{"head_dim": 32, "intermediate_size": 384, "hidden_act": "swiglu", "norm": "rmsnorm", "norm_place": "out", "norm_eps": 1e-06, "rope_theta": 10000.0, "parallel_block": false, "init_std_o": 0.00517, "beta1": 0.95, "max_seq_len": 512, "dataset": "wikipedia_en"}
Each number is 128 + 32 x the weight over its row's rms, rounded and kept within 0 to 255. Layers, rows and columns count from 0. Numbers have three digits each. The size before them is the row's rms in percent of the matrix's.

# gate: layer 19 MLP gate, 384x128, rms 0.316, rows 304-338, columns 0-127
# up: layer 19 MLP up, 384x128, rms 0.33, rows 304-338, columns 0-127
# down: layer 19 MLP down (transposed), 384x128, rms 0.185, rows 304-338, columns 0-127
gate304 108:173136125111120101178150095145115093082094167128148167118121124116069123133092112087142171170101128136140166127119086132155121172140110084137057121150138146152164142074109144060102129168155183182108161122098120079140143163168079128102113157082116169105163106078144089092171181118112132132162177152175078105166102101151157144050108101138040157103163128145114145185180113149127094105115
up304 107:181140171138170138126137053150112136106114197143155135155105085146093188111186147070133131137135166173121078101143100120119148151126146071124088132147109131130130143145142127151091190146090163142168144166102159167088115118157140116081155190117110115106110122100128134105134112117157092161135210093164097141162126225150110136076062121118087199144102137086123123168188159127170118167156
down304 106:186084145151071106131107125132092105159133116109100183118119085086155126113161124062079198190159107135163141133089141127122181140131136082130133157164090086180119157138140138134094096114132174160061139166111145072145163153117101143152150175122142080095107171130157090163139155200125163180132131169168141100155146135122136143061147146105137116180118119062069055113175117145154128108131
gate305 104:060139141128026159062112167127108118147166120074169087128127124125146118133074151054126114133115105135167191113112105164072066141144167162166110148192149112145126148129167198140102093117168202086153184101148135138134133147155112129128150149089107134157099099042058152169149184133164111132124143122073126150123132154159137114128156130140143124152102128121089154170126106124128152107163
up305 102:151229150065136152110195139170124082143147198168144126157105102121128126116114098182198165114077121121159100098155177071165137167111165141139128129103112148115111052108133104116106160167104144120101107135145116112180162197114189119156134112117093084107129149118128106100216116126128098139069174132138145165117110134103153108095140105161126125117138140081126104102105193128078139154073
down305 102:197175179111176134119111154126136156134070140075138130133057211174066151107180122104121195138141128085123128157123073144093086156169122125111092121163115144141144118108197099136117118071106139155171061095135101164107084150098102132161162142120123125177145116170075125097089140144125147163142157091138114113119128063127154153188061120133177144103129151089143177127154110128113119090087
gate306 099:173154119159077189085130111149094148125153199135085174094098097131108135163144039100088112118150131146159123167117096086108163198122114120090156132129158096187122123094156113150129122114187190129151074106158085133166133150174138137130112108115078109119118146130123101112109128185117108130088100114108167153125137193120132144170060126101166130195190174124112084139130166104093177185144
up306 102:127128108097165152099170137137152188104186102106146136153160143126097105121092120150128098139135190145161193139133147167128098109103121152166101197115077089137090166131162124152106140192192144166162120108147091112130106160189171179076134060133181185155093111141106072148081106108128125123110090088164096165100129115145106071174088134115187089085151092156162113159140116100146115173164
down306 099:112089145117141148188098160111161099170148124122088136104167166122137166082178126125171092163136162157183054152115075066137134147177118152174130175152165128129173105086146185099137120166140090105187183065145135176145152138155077109179108138170077051086127177120125131086158194104135089126129104164129155155130092140137117166126145139084157103126095139159143138128103151169132091102117
gate307 104:103161144106149079151117051104148167096088180078167164067147090089060143156158145092162105129152155189110135144122161127058169109157143115148154141121107090139197070103132058115160139181121113107140125100087157109125159095106106141071084145150122158127109103119169124106144124133173154141128146125122150095092090118160080151090139041146119081177124081154092146128145136116123083159088
up307 102:096180085150105142108108188135054084077168092100188119128133113128185115092078141125154156140103114165166126196189099119109126121141131145094113092118093203167179136121109142157114129105136093158110112133123145131116135123165140100130185136211151125075137154133110160094092130170157125160048142161104127130185142140103157109124109068149081138136152137095142126127052140112105163155197
down307 099:115093149109122153138125168164141075099074155119155109141172170124102078113141188138142089132100146077131126136143143137179158133165149152169135157194137130130113069112120173129118123045099138163152076095171106175145148158157134158166084117077128166122117149132156112146092147071138118104120154149170129089170080117199094134085152103173155120168085097150150200130190085186101079156129
gate308 098:177155136126137025118120110156108150106097137147104099176119094169122129105100131109130148107165134091168099187116170155144106100145158088138088078168080129114128156156143167101088122119109129082134156139201093123094092102112158087129092131143096167117091164167116150069140128086130131074119142198154121125099139204128138087060128082157096133139151169134138214146146133111126138106209
up308 107:170190153173162104165130126138094126106161152173145045126106101098085168145143136189171179093151053117133095170110155142133155139107134120108186186135130128128129090161121122125157153109179082191085142144056107096110095158153152160130130126121125087102130073110118156132139080142114075172075109164153158095186189125142110169104168130082128103086096140121096099101112102080110163142126
down308 106:106155130094091193207177132152123156127068103176142168152203119128145118140125116143143148107107114120153122165144105160104109114183131063139119161119163064115164154132157143149153171112075106132111170152148146126163173170134136139102063123157105099119146129095127078098138074023113121161120047142123134106138107129110132162120149155137086095104163140141177143204157116099143187104157
gate309 096:126123146149135156111110143108103209141138097134126087080189151132086151117144133156219157150065093097123099152153184116203139126089124166169174120139149147116174071093105125092159170053156226131112107161128133118094163135151141155156112102078120127116128171154118162178113114152165153112106081100088079121116120108190134152117138121102074108140139092088090112141093139077117146113125
up309 100:104152147149130059102120080141142113122090111114148112048126101110105147129150145170131096121105129128184140112080121140111116155057120123135202182154079139134093165063119170173139136175079121149172110114088154147127152109141147084114187150208153144140074199100095081158137160160106142150061149159145093156165112103133146116139105119180173088174178110116109156140155101073131122146132
down309 100:134156184100164076181103110087172100156147134167126151116145066120154078087100125086188063093129125113176141122139160151154093138097126088163131093092109123096083112144089151160143149169151192070074128089150133152139080177118153139168162119099129114109118110132080113166133105177076062119129150120131186159156084130107110144171106110114149111129105129121057129120171087189131153079082
gate310 098:134144102120090110099104085113121162105113156158201104174121142110140126125141215128139131123116063103131127161069147110115129108092137243128101131213125176153176126131102132064099098118128153123134178179150096146180154105115177101103157122118179114123148183122090091113124161182172173117118130157115115176141130147141138159074102174124096142108084106139175127146116194141139096126084
up310 095:145136094170178155139098172067077113179135142148109144140188126143170125214099146120143077116120123122134081124128143095123140086151095104143125102115154125124125207255190143130120108135083163152148145182082098154133152117128114126115143174170125078158102103138113132094128133131142166177170081065174132107152128096127091172147136163151098106121169147152137082122131162148186104102110
down310 093:101102141144115092144132153130203192100105130174138107201143118181134130146171110159167138059117100132172144107104114049187113115108130180175181097116109139119131127170182148099112145139085141120124137201105098141108163157176177084104153080128113143146089161173097171150141097158136117120104175156132112157131162165115163146164110114177124213132163195116174139121098153115121098140120
gate311 100:100155098155158152089127134124106100071143135112141126155157091102072094131180153122161089125228127119135143139118104083165115107186056139119158118140107152100155152106123139147140096134115131151101122176085158136122122099166088130172163074111151180079142190136163110098148141128124072113107143143109123156105083115154166065195098035084117119119117147194063160155163105130108104151155
up311 096:184093156113129070123134159130147079158094090135107163141157157143136116156162111112142135086090144168131176126095126120094133177132148141117146121084166146182157106228196095144065136102112118148136116157137135143108116128097112153186092097128126200074093088172151149137097162106084122114109128134169140100113144113193113094079119168093158121119132142040128150202172088139145130104184
down311 093:120170098128119145144115072150146127135090153138121120101149146180154134107141109085210164125158134153087091189120069183129135073122122181110128154118176112078125161148190085120133149125086131108152182105094078089144124171107083088143130157118145071104082143101102078109178063094156140151184143118102117149110084198153131056143090120142151087096135184097148091118151137154120161148122
gate312 102:132114141158118114138125089151131164093142141125135067149113108095139102133135114134140096099102196162137086191125094146103149164129139112168109122143132161120069152170202132116108076178094130145149165121174167123154137148163149119139111165201082157124136128088102204078191111102187164071132154176151116109063136138085179207131131127148103168160110152112133132090095151094162162181088
up312 102:159139118137147102142101091135145135135186114113096149176152112047136145074145063084076138062114132110095121194128159049121091156105172146115108075139139138144146159102168122120149100134123146087167124111160189116150163113094154122132139184098090153162096128105169123067169164127128188116143111150166110131125114126137147120153112208108136123102125161087113152126122160206192171137061
down312 093:056169124185166122133143140154153156104170146059146165133137133128127131132132172116136144143147149167096158122198134157174085163134145116057148170119160179133049078136119184152120180141132107132110078130156160127194127144159184082067162141146158088133142106161136106117154119173127048099119112086122105122159149144103137132151133188136101143153149113137121122179097106206173117178145
gate313 100:148116112122094126147150084095114143120110126127150114071153144104111048062074168176116157107155118105155153095230060136150131115129162101174064093122095138136117141102141161112082110137127163181118115097084117183120079159106102126175120149162133151069098159092055082111158127143152112116106141144172108197190114134141079152105116149167149168122159123128127132087156116104163177141156
up313 093:175140089143134195103141111083080122103106183151136091113084115181116096159120081119131116180075095118132151068100016163135159145106139151189144203139114086147123105140109141125164176147138158151089114094147072122140131157158082124099143132145128091170102141097088092142144047114139123127156171129150144153105153130114130095138144090156138159129106111087096141080169089123170049126141
down313 090:118129127087136127151129099148082171119153163162115119162149144176159189123063124118144103074179113116214145133067192148112128079102133138105191104136145127165172110153163141070129129103083134133137138203158138097081097151097104125128119147135126143124123174100124121112136110124081070147123080086099152114164095167097103145105088053092148171160147194164079109094064118134109110096115
gate314 103:137159139136123142082114165131121171130157124173149109169094089141110133096189069147121069132096103165143151104107118180097119153241115173152128124121100115111141049166158150100151182108147088109137111125150105120093121126180125123146129111162130062114149100166082127097095182114184094157133105202118104178127144122121161092142083123045173139098178139127176143125155125139097178149111
up314 096:150147108204130206088153127135145106106132150099149123159154156131138191102101152132122130195070091056088049140109109083139159085118147104103164113154140129146134092114087115162136121137130142162143081151097131123118150117097163170116153169046083143142138118136113145114132112207065103102173156121082090140089147096123125168194150171152107143128161133118130118092145187077133089092084
down314 098:133166136117148141183104185073135142191128156142079133157101188124130163169074144073129093135192100084153110139184182115110107135119103120172181115167136171153106140148065133081140091122111169152080116143184144163131134125147059084101171121157110171127095170141131144144105135190155083095138141127195151068112094094116118150174129140126073099125115106170156163160173143126111102106145
gate315 101:126134188126121079124133109083180137089165110108072130152181156130141120109129115136092243150116140154102152113141160160109155136101134136142143164168118124166186143197074136107095099122091184119112098123163136138125107109204162142093121119098131122074169100112130034143086150064153036136094164119135117100130160092100125129162125122108100143107103131162119150085166134093112089115169
up315 093:172128067113144112146155173128095168058132096148112123167107108143165062097104110137201125121169090132055164114104106110172140112079141098120089084111134171142139104089139114133111147140184070105091069141182146152131165148093079137084114113166128140103119198107066044124158095099124137148093169115112123110104160150122171092110165175095145150121142142108093163154168114118153146148079
down315 094:139103100050182137089131113174144190113129045094124114152147158137124146140103136114120076087092129162140154061115183115135132156184164177121115123151191090147129146079152162130100129176155134063115084107084101159130120133145128109120187142132129169072150070183119128116101080117133106109145108146168089141163132147130091129106157126144182198118099140149094091108172173071122112161085
gate316 100:171127113133092088125094142145073081118125193084093114095155100109144082151087194140162085129129148086153165165134148150142144174163131129108137139154136124118086074169115161171110188111158134117101113152145091115169176112173083121084109178138128131091135126125100074080176093137073109134155131124126136121122100082079131127074104121080185144173099067079083105146145135156094195069087
up316 098:156116118146150126148184072165096173111157106116123165103158136093099126130127149125075165073071144145126145161103058108116088082143147178138109186171090146153110134175068145160124100181176159170108111102124175148137104170139142094137127106083186141142089114121140084150135192108209118117190154148133186143130181144144101106146156097147150066167111121136065148127136122119095188138103
down316 095:151085111118178136174110131131183107151162139142105088150094141166146172144195189149152174106090152095079082133149194072092114118127097114126100165070153137124121157126092097094139133151174135113117111127173113136109110148109163130102090111182158083127082165148136153143131129120125094181119126105144151147166124033122079120102145162169188148203175194141130123170126166165098132185120
gate317 103:108150157087150113129178134137122144107122166147177054119119138091145104128131109087114128104099091087110145101166176144134122129098113162186181149112110132159121124107124102108143140151143202090130167131119160102104116140194171162135163172114119196118154142171081111157159156180195124127126077207128134128115103098181118120041091146141103128201129166147116136067130140103102108132218
up317 104:100158163180164129138128144157123165181125065183155110135107113107100174079159097097106094121118153088133159172145137122120162157128094068131153174100060143097113157144214082108146132076151088103116139131106122109099120101130149106113173117084158139107139160159092163112121083119086107094139098199143144134124103134126159095105111119129120141181099129136044126126096176097203152091217
down317 103:103137127092093104121105129108175085101118185105094087135152133127081127091177119112172144131103102131130153098165121127160076093101104119123138206096155087155143183013112093077141143157126155105123136164136137187100159184115100197143158119119131175134079157160141104179151151117111124073118124084115142133203151102126079168131088125169162145123158113116122104066159095142125139114190
gate318 099:104184128109180037131093167084160122112103138175158090139153158105206173097121142155181181135146156117161097160145151087131147151164119164142171124190132193149103091178157088147131122148121081139175114135196163124100108090167142112112146133068157172151092180113161143151114109076104147123081160111132115157144117090157133159104125073115126150114171121165105139199150123115136149114171
up318 104:155132113086112052177105166032119102115179125132122087088162127169168073111141116108183068169158145169078130107110143092142097117059107101107116155083164146131082110126120152088161124146123138115049126110131132089143093144117102094159160145155094118101140123115148160101126136098185151159141107161169121122125092121143192142132069111139157156182152117050141121160077135182116156162106
down318 102:144085102165079087146101119104090150103124082139149156123150096079144142065053123123107120123129193051140216131087108102135157083107123111138164137141137141088128157111126197153106158152106163106100100135138118154116135145103136130128121130081149166073114185125053112145084121131127170147164115127139064088123153096172140133148075120104147152193102103138148086174106179115215138110119
gate319 098:101157107128150123086124153119148127114136161210171117160175094105091099147145129105133147157130201151119168132135136201173050125134080104118156115114132080129091048105110121119156168076164100138113112077085113129069108195169147120178149197198094110144130120087169108119149100157164100131159152118088146101102130087103102135158127112133195110136102078108072135111099095156152127121119
up319 098:106117094080122121149133101144145078150074130103080107122127097211126182125097162152135170144135125126187089131113119111126119181091079151142109150172121123116149124077120159094088146110111183145155117102119097131127064096113128082137094121124129105125064124066150093138117159156092173214073120146097055145133156175151155094095119138107110136192155151133152111094105226115079149109119
down319 104:155111163096139090077093137153165138143195117147161142071156119155147050168098160105153104137137145122135088139113149143153125106099158167084160120096115172118151154153111102134140122118064177108102112138117160168124170138148143167142076136096126130081123159163064135137137104116178134123172184216144142118086131082143156146119118170161128090086100127118150094144132064236176168122178
gate320 101:174135136155120162126139102118129142079147117128167109124162122092079137191182099170126097150117084100142146176098171131150080117172136166147079115116109098094102189087105132115096062164188145202127138145172100071133203141152119138123155145141111189158117139104069178130167110177140071164124096151148099122052154127119144127146118100112137097115147084142058116125102126087098145126191
up320 107:163188150111135143144123118137098078085111098066070115106126121137137138165161136126148151140149174111160202195109140181149122124154050120109100144077127172126112145084081109110170060212124155172158155128150109105137125145173211120129101115107153119131090116111139168089125093122120090141142103172124153132134087126051114125096131161133152155176102061110116153127126056178148106116114
down320 108:134120132201180165131128094163161123144110171153091104139106175131154182105181160150209083055150103095126159104121140130152145144155117120177081160131132112130104095114149143164161086123077122133203124150149076142109099143126068114144138114169158094157158194116145139115182098102143135160065133148147142167145117139112114114102123133094117117123177078116145155122197081032094161153138
gate321 101:151176126126122113112135190122096103189116192109162146097147110110125074060133190110173110146164122178119090155166163168189190126196109099095158133142095077085143110128179128107114157113131126105111079175076096122111104143175089142138140102136157143084189142147139135085184182079119111119095159136125141096157142209129133128124122107131156093111093134119080186133103193118137139140116
up321 099:112088073133125099165135160047079151108129094123125097088068158165167169096123097155131128132183149184096059113137121146185126113193100092113119116122111168116139116170104087162090101101163120139094097127151130122132091176174056103149194125166127097082089141146176129138108133116154159166097067144134089136099096197127084122119060131126156139145100139147135174136126070136137102083138
down321 096:074169171137099159138101161147124177133177139121136111136110116132116078131112097070155162150128130109113135129118151107103190112085126158120148163141139132124182125113121090094133121135093180190111140095117113082086162112234184161112120161119156165087087114146063197126093117074092141106149062113133135143133127131085130185148110160148133128096077093119092130115157056100126202181105
gate322 098:145161140116117112131126141110157191089121120182147094104121138136069113139143119104181088160137122126141110120124126127080161163161134131124179178217120118149145114139110112096140102143190100120115130113137161165121120134094110126154111148101105171182192129159193158190167113149053086098130149072156196151161113151153175173101120097099109158089125087062168178133165049157159153110120
up322 098:099140160086107152128088124104116134113168134209069159073173135092148173169128164147163115121123099161146096151115179189097119119124147145190180145103108099131141108167120119150185134169122110137062111168177161152140084144124093183156081138091104112178166160160144122172093139130111097087153185123160203091066153140146102135156114127134168159190094069143131117121112172140112115146106
down322 099:161059120118117072102164109086133161146115095097169124153125125106135136165154190164159129154116148093145168121158115111106124128134103137130166123106117154131151190133162141185089086143157102119153164109104169144133102099044170077061129098125157115098192119117116122104202113167158105192171071122154123141121159113157115099123201193189143143165171104147110127112121102190119166075122
gate323 096:107116130069112113188112168113108148099173141094095148204132084175123110136166115090160155091105139117142135208188130131136088125154120102144079164134115075096135175083122142180163178154158177073191088102097100147125172122100140120126150173116039064155157150129112100169125131135155078163151163183136127152121103115172156098175112111113195125119136106130101101132138108148167144126123
up323 101:171158130130118126143126144144136047103180128111129051145161155118144109150126109100074177180132165160149068089114162080124117078062194095140132116123180087114163127163123127104149100128120114124109175123071102058165080170148098175168138154106141131120142187147137145140136097122144134123097145176135062159105092116133107101094128158179055153151181123169093144101126161101093165158124
down323 104:104147157136209155113148135126056153158106176128168126099137130089103140170104145079103110166161123085155103146117140157069161165173109069120103136091115154132063061107187064142109136145098140091126145111189111130146136073109112149112070144143137194127111108136103104216108132122113142100091114168130084104119126145193123138093108106118143187075069088107144098153108080117109124147139
gate324 099:140120104135105133119101100090149162146072115162096154163113116166139094134110184109073093117148104193113142173191136122144117062120151115166130151211161121123108101163118132130159128089119139199201102085040109131129162080091133117158133099092123119145141100159183106189155108104176134093142121127102140140154141111192124154136155130084136146119091077186185113074122163110150155136075
up324 096:034135095034176134100140095139137112113158125071141142126099146159098123161138133077171134110093177117112203112107139073159191183131174093150159145113106094095107124147184095109113164143100067115188069094068139052179088099120143171114140142131144105134118153094113105104113130078109119140157142122132119100116119090113098095099134143177113130102080165170125164136160136150140134100133
down324 100:067106140062128080095142130183129075132140154100100141111163134105123115124170079082187196114093089178150122102169157093110136106179127105101088106113101154095082129138046126095123134111145146105120103064105099165099111111093159124144145146162128137117131239113120126114068091167114120160162176076097122171087173168140132143088124143118121171087138131090131137119138169115098076110109
gate325 091:108098139162138084146181114100133082060116124141200129108146145084123124191131122098127138178129133128134087127153167104157145153143134155112189148173165109168165104120113113075135151144192156145070136160191127116170192143141148086116112132090128162138156085084162151156131150188125114176135164142089083116129098187181075128132101113094131107168167106137109105196136209101155127084148
up325 098:088125086145100125176125121042057097145165130130154033143116190132092124107149132125161146086125139076171096139099147161137130147110152082144090189104130118190105092112188158149153155102160173118088105075110088151108119166088173140128142129172172159151135137073164126079065150079076118133175115067109095083157128140101128145121092114129143126125139139118159153100131175115106152091114
down325 099:138112095212054132165156144124138118114118151095132145117131128103128127176169169111099093111125093155055133089114068149133083162143084166123152065131098104116052109155154158106149177107130053097145175075138167119162093108107099138135111112089139089150183078175152125134113120099098200110082100122120124173084103133150156125125214114124141090135178108098149133096154112144114165154119
gate326 100:101128126092170078152108122066129113168080162132160143044129166167109110198167150158153057123130117124107116138123153144135125138117139168182134166150166162103154199137078194082124150132175150130121099172119151104086137207185124116097127154120140171155141115075150106063150127147067106071095075110154133092133141124170184071126085142141133185107158129133124137127142116120102134125140
up326 103:154155126132122186096138138181080108072149100169142087184119146098127173105074147100117169141095107163153103071206115095181085152114152079076167135157081159133122097093123106182140066133108126080116116116175087110156100125143207143171126129101111139112118123127073139131134150145155137108117158152188114113125181115104182132106132163077110220114144122136155180113136141174098127111111
down326 100:076150114130086215094103093120143132092167104105131075087082154094069079187125093096117130140166067093141145114119129128121096089150120053127156122103100117106118101093136103122048151115075165130106211114168185093118114100126160116197130134107121100085097122101132176117167161102093137133160113113164118142139124080106169146197135114121123125144170166183126086115152081146103123112135
gate327 098:119129156122164087128171140055164141102174101124134121145114070106142133139141090140133097160167112093163100129134151120074094154202145121095130149098059119109164105078142114108075113132157099143115133124145153151119122116146181101054129114141166188147121125136178114066147150122155137150179162157175135105130127121092059179115108123157141185175219084038167141123118089112127110141093
up327 097:101176136092175088117108188117133102090124158107178138109098147093174097163158194154126140130134120104059066113094097106154079082140157154149099136053130123141150132160141080153118115142043154138148083142127146142160102073098198110140135116093152135144111136128132117104104153054099144165130179151118147122125106113081068156123140087143168176156129182183165117107159152167151101104177
down327 102:095107079105112113142194170203154121119118102166153107174146081149103114155103153154109152138101129092162094122123164188130133134107145103114164120145124150102127124145081097125164123146138128115124161112101071149137105119126145136121182100131104145076155150085072114132178103093201123187160192095068115124094127106139105111106086159047174153078080174105137069134118137052113124096060
gate328 103:163151110147130088113166062126124155145177103130130149096203113145072125114078144071137171150130098076171112136133113148108145085179182151105178172092099125122138083158107159110156145165144096161191111162115137117200089073168125179134147151141143156141096118138104173104173116155152141079051174115084159131103104114160114104137181147120101099179153099120118123103126106070113138118198
up328 101:082084119127137125032118114072112128121150110113146124178115075125121075177105165094124134133156124131111053106086124162084120073162085156131107109051138106132157107074100181161112146128095141059149135154180181096155085109173122094119114098141134111125123153094126142120118085178141128103050125133168121131167105148129098083145139147162107075134132187096174111137083179106116172164133
down328 105:168124045138059152153126133149133134127093174177156137146155133099098149117088175126112165141069138108102159118117132158164157109134178080182133122111139165093113125107118176110114124191164086210157162140111113135116029156124101174209120132125155062097151088106096127111114134114179158112128106141159129107106100108150146173140104179117133054113129102129098127073114174125098118098097
gate329 101:118131119145124087144105115102155168145148106116104098151120157125181145104174181086083098105139108156114138086090155071157105149198167054125141119168113135114161065106132168094056085105099088098117111132120178103138121128138150077111089100169144072117044148061126148120136136077162118091152121131171153163118173125135157117112102160176189106145162100131089162111144085097095082127180
up329 102:157156179164155089165066158128121178089150117154101210136086067176115140123158083126112133077088131166165168122120073110166172091163103126115102132137131142143166130116141157071125125072115112107154161172141121114126121163131131161108186117096147153071080180080117136142126136133125144104152102156168154091129178079201155159204108125098168177077107084168135135118132176113138131146157
down329 099:112065126151084118155121114144141184131118203077083084142179159157147116132135169144118127115080127133150111049088127066150151106151119148096118146106152093178148067124072131093120130145110143150141103125103118172141123191094135177177127132120196146133079112167103141163138155111143119073064121154140090103144138127096164156162187095133123179101138064192107111136190138118156157182121
gate330 105:129124162077138121146161093072104146099111055142130131163131116146123109082166143152128121072126123103113105101110126118126124113151129130051150144147161149118194056111098155120109076154090103098133051163166132106150124142113123060131129082124154123132124128143150075149178089094156154164154136136124111111142119130129119106098163090152102112122166125178163181112068254134149048150171
up330 107:160076142169101133161137104099094113098078111140107126205112200188169074120109130156113068157096087106116114093101074139128101110097176120129131124099163125112127170139152138085099083154102122159165128116133118124130100147150120104162141095192118154155146082044098089105153129092160126072127132142144072140080125093127110047093118105077102182124168101135138175162137150177091077100119
down330 105:146160118105139135168156121137118084168075148090116092109105086143119097129116207120048149134093118119112096083095092218095129106141140125094175094085096165143110147111147171098086110137135131106141150179183132124162086113118174148142150115115139057155123186161156113078079186114166081145141115124174141065109123178124167158175110153158094175150115132104089089145127120138127082182115
gate331 100:114162138072166192134131114121104108098067083108104149191103140145126092090139084137119136076088134083122124092156097125077086150138125099133096115173090091172122096118124173123140101142138183179162063134168130109124142171122172098149129158137132153133183106169133174127130106126107142089180135114107140145168167109106141172148106123156099016099109147165115147083197155055090108152144
up331 101:129139156078169129095102096185089079130128114153100136185137132115102124041189178095132162125091172103172121103106130123151134072047130064120064149157067117136155117064141116142075119153108087111160056153105106158086122093106112108127129086110166122092158110092144146143157109135119059122155134114125101162081105092108154112118112159156071115176170084126107164121120131173135104108144
down331 100:127181116073160123165137109161104149112096119073102125111174120132105123088149179183150154105148182105160184109102107161070167127100113096170082113186091108135145117114104091080101156147089171146113132133163103124136168085066120099095126121154198085093127144102143150151153164156119114109185133105179187156122138118088147184043169111165154063118083144138134163147147131164101169133128
gate332 096:131122125082134174087114143150075152054055153139101158045110170124125066166160138145055107136143111189134135129130118119178153112112134072086097171077109164187162106155124148107156134111152145135102152086106146144165111092076114110135122149120120132153127105071147111090084103070139184129160143141086101103141097081134160095134092161129158143145164130098067116162153089122183158077158
up332 099:181179161093116100120111167128190154121104082099194130127108101107171149134100075144093089107180040164130175122123118136138111137115148151055150089107111135119117186114113162129110155135065125153170141109159123163133158076125172141156131135133124093124149142121131180125057099118145068123147120190068138133110163162161166113111072121125144195125095171160092199157129087146140127114088
down332 099:084191162047115179127094152103087138136117107150089141124172143125123130125166151101144141145153097170150114202138147071134170134120075118154154131159155121115121141179195156154154181145125107152103116114079036083095099173155112071107162158120121186132149099101109073145123126143115104180106112126140162150122129129107141091148064124096146183191145076079106145147151152171089133124161
gate333 099:104143113150091162045118083106150152159171160091098117140108128140124112132115134051182152079124148076167108141052145146117117125105136113137130109135143138109078114129184159103169161063146136132082135131129137125239137122140128150114115154151110155075163115157182131077165152138061097138051082139119124154171097104144100153115095084178157154111119090141165154082140121124092153181140
up333 098:091168160180064085107188066126127146199102177117126172121123125155137143098099086109115085136111101136132143157144155141133100175148151173175132106180135132124128091115096117096068172129126128136069146128148141180165133135147172191113108097096181125132164088128146070093102132138137127142087125103092100036072133100120174166142100101082164128083112150157099150164078149181136162147103
down333 098:143049110174080063186126167102086174074134120149162044148122089152131133113108062147096134190143110135105090083082124123145082121137123105107137119178130097161150118138107202113163148175160150142147102148121134114112213160130107092091134144194140167170145088025138128141139101133158085102095130163090121122089103128118155134094116115170113158141110103124143140153095130121131128093143
gate334 096:119106083099116125117076183088140122163192085092159118176087109170105105159107120075182149169105158145132127129169126161061112154177114111131149136178109150146122100104164147088121156096097121108124134137066153155185140117025102119189158140124138180099117107069143132112159165109126073145104149102158163131125112153072100162132141202152134182083158131125135123161104158094084157119160
up334 101:132087100124146098074119123142115121139106182144094143043129174181160193150172120099138149128086133066110145139078103111069135070176122118114082097122132142145073117089170168126105104144089094125078105162168153097124143083182128127119124140110080080129140135128097142118128097165144107134161131131085162175153148112129119141121077057128161171171168116066112144127131095175197109201130
down334 102:198083110124105079087120048105167130084153078114120126171091149112110131208136109147099145164159086112170114165096149107157177126186174156173133083074134141107107125138096111091117100105119156129068121175150113126142135165129138126092094139065117110125091099100102086139084173154092163137114107130132195145105109077123092081118135086177207092146090146101082106130135131131162111159109
gate335 099:112145129174173148131108117104143128164120169070169154135105192148171134183175133120105143095071123174097099142091127128144166124147149125162164098134127173163135118097103117120123097123081211188179122120127167137155095141106096131106204178124147096130144130134084178093174142168151132177106167105091167255125102161089109102077095100159120110149106119119130162134110113113107162136113
up335 101:150149110087152072100118139143133160177100140163204103131125110134115097068128147129083107152099121127088170098176108080174102093131115149101144103141128102165163109163105084111138194154123182173125158123115127116114185110052086114115211104083140082173172159081110121110097092118165121155163137139125109156147104076145122169133168080090129103107171109159078116112152090093090199155147
down335 100:130199107136074110168170133172156143112140135150133141138188202114160175120092149186152154143094062091127116148197089122148113183093113076099165149086070126107079167146085142131094103093082127104128084150180124086141093128126147113104157133079114200100116125105111127132192136130161132159124115179106097174179113134132138136132095077132104159071147130125111101158148155092079159144094
gate336 105:109090147159154158154119163075128131122097137085111149103072148142115145156184125144137131097082094149128136157072140131100152101222104136124166187121118139185175086156133149089082096131136113161119193144107156082187124109098177151153070151114087142146126135122158159139121097109107069076122142153175064091108178082107196157129145105145071107075095114155064130159149094135125137147133
up336 105:120155123187101131078132150166119139139173092170086150134092136124123119161142161110146176121165157083087086103187169138198108109175166165095128119159175106097112136111098155152122145110117150097174184148134204056115156107159156158156106100186188156159175122131079139194118135134148128147142128142086117100113149128119136088124097082140118133153180170190103141109095160176148068128074
down336 106:151116068137159117186137106120092132187102203157148131066112118102136149120129124160173133165190133130142129153133112128197124119218106083117150089089107118087098167117146133142122155036141130117102118109121102123150179089151162152122132049180118116133077075150096187120126111149183141197119092104164180120097119167135098153100112175138075143149111131154115126112088099151136091104121
gate337 094:100094167140080106135123053107183055111140125102148134169143125073169167119148117154156101085129125135067135150151193113088090129149150109123090101174115104118079107133131151084143117096135070105113158110055136169099109088067136180144151164137143159105175109112093132112171116083158159107147106059123117152123126060140055098104119154133117156131111093113144161155122122082144081138050
up337 098:163129160087182108123197163157138105116097113129109147132091154149129128132136088129194136116152130157129129100080165145164077133135122147133159128148183113139119117093181141153086153139194188174109179128164086089149147134126117111100104127163119097124119066112136195140088136070096150094109133135100131108079133117076142183101167111069158121188137126115112157141120112177040215123188
down337 092:135089152110172087103117163179074151116115125111144089154142093074110179168087101106142073181162109092074157120052138160080112105181107094145125069143105165164090163172156115150164128122106104105144092228117127119094123156089102139146140122094154189125150144106097098130110138098177123126124129126195132102124089093150126113101100037125106154158107115110137119128127106059175117135094
gate338 102:173102144208121181125128124092137076166064128166147126117162139124087069121035087118174115101191117152138136172087148143113131171139124127111182063095109072142034159124172158125155173116127115091134128138102110145095121177176166182126132110104107113122140102120101079121136158142107119153091124125132119151088082088167136148091160085093094132080140080110127133133172168170128152117117
up338 100:136128112144168172160126162085137136084151161151201132058142117107102059154066055136132149107129097111117113134120124106078119081163093101125102098148086145120102179165147146082110192080153139167112165118090132157117078129167073175088160117096111170134175104170115140125153107145083128106153137130177144113104123109220149148081104106124153116148132131099117141210148186159124118121086
down338 102:116163069191133129101128149161014081166109135150064100155156117107087114133080128137110133147116140120119163099117187173158092139095168183046120167126092122153142121135163104082144182137145076130071114165086093112117092117099158127136097148181136160155161126100132102133148183142110097110119145121194135145150149098143130164159153136153164142112062147115116113086201090149095123107134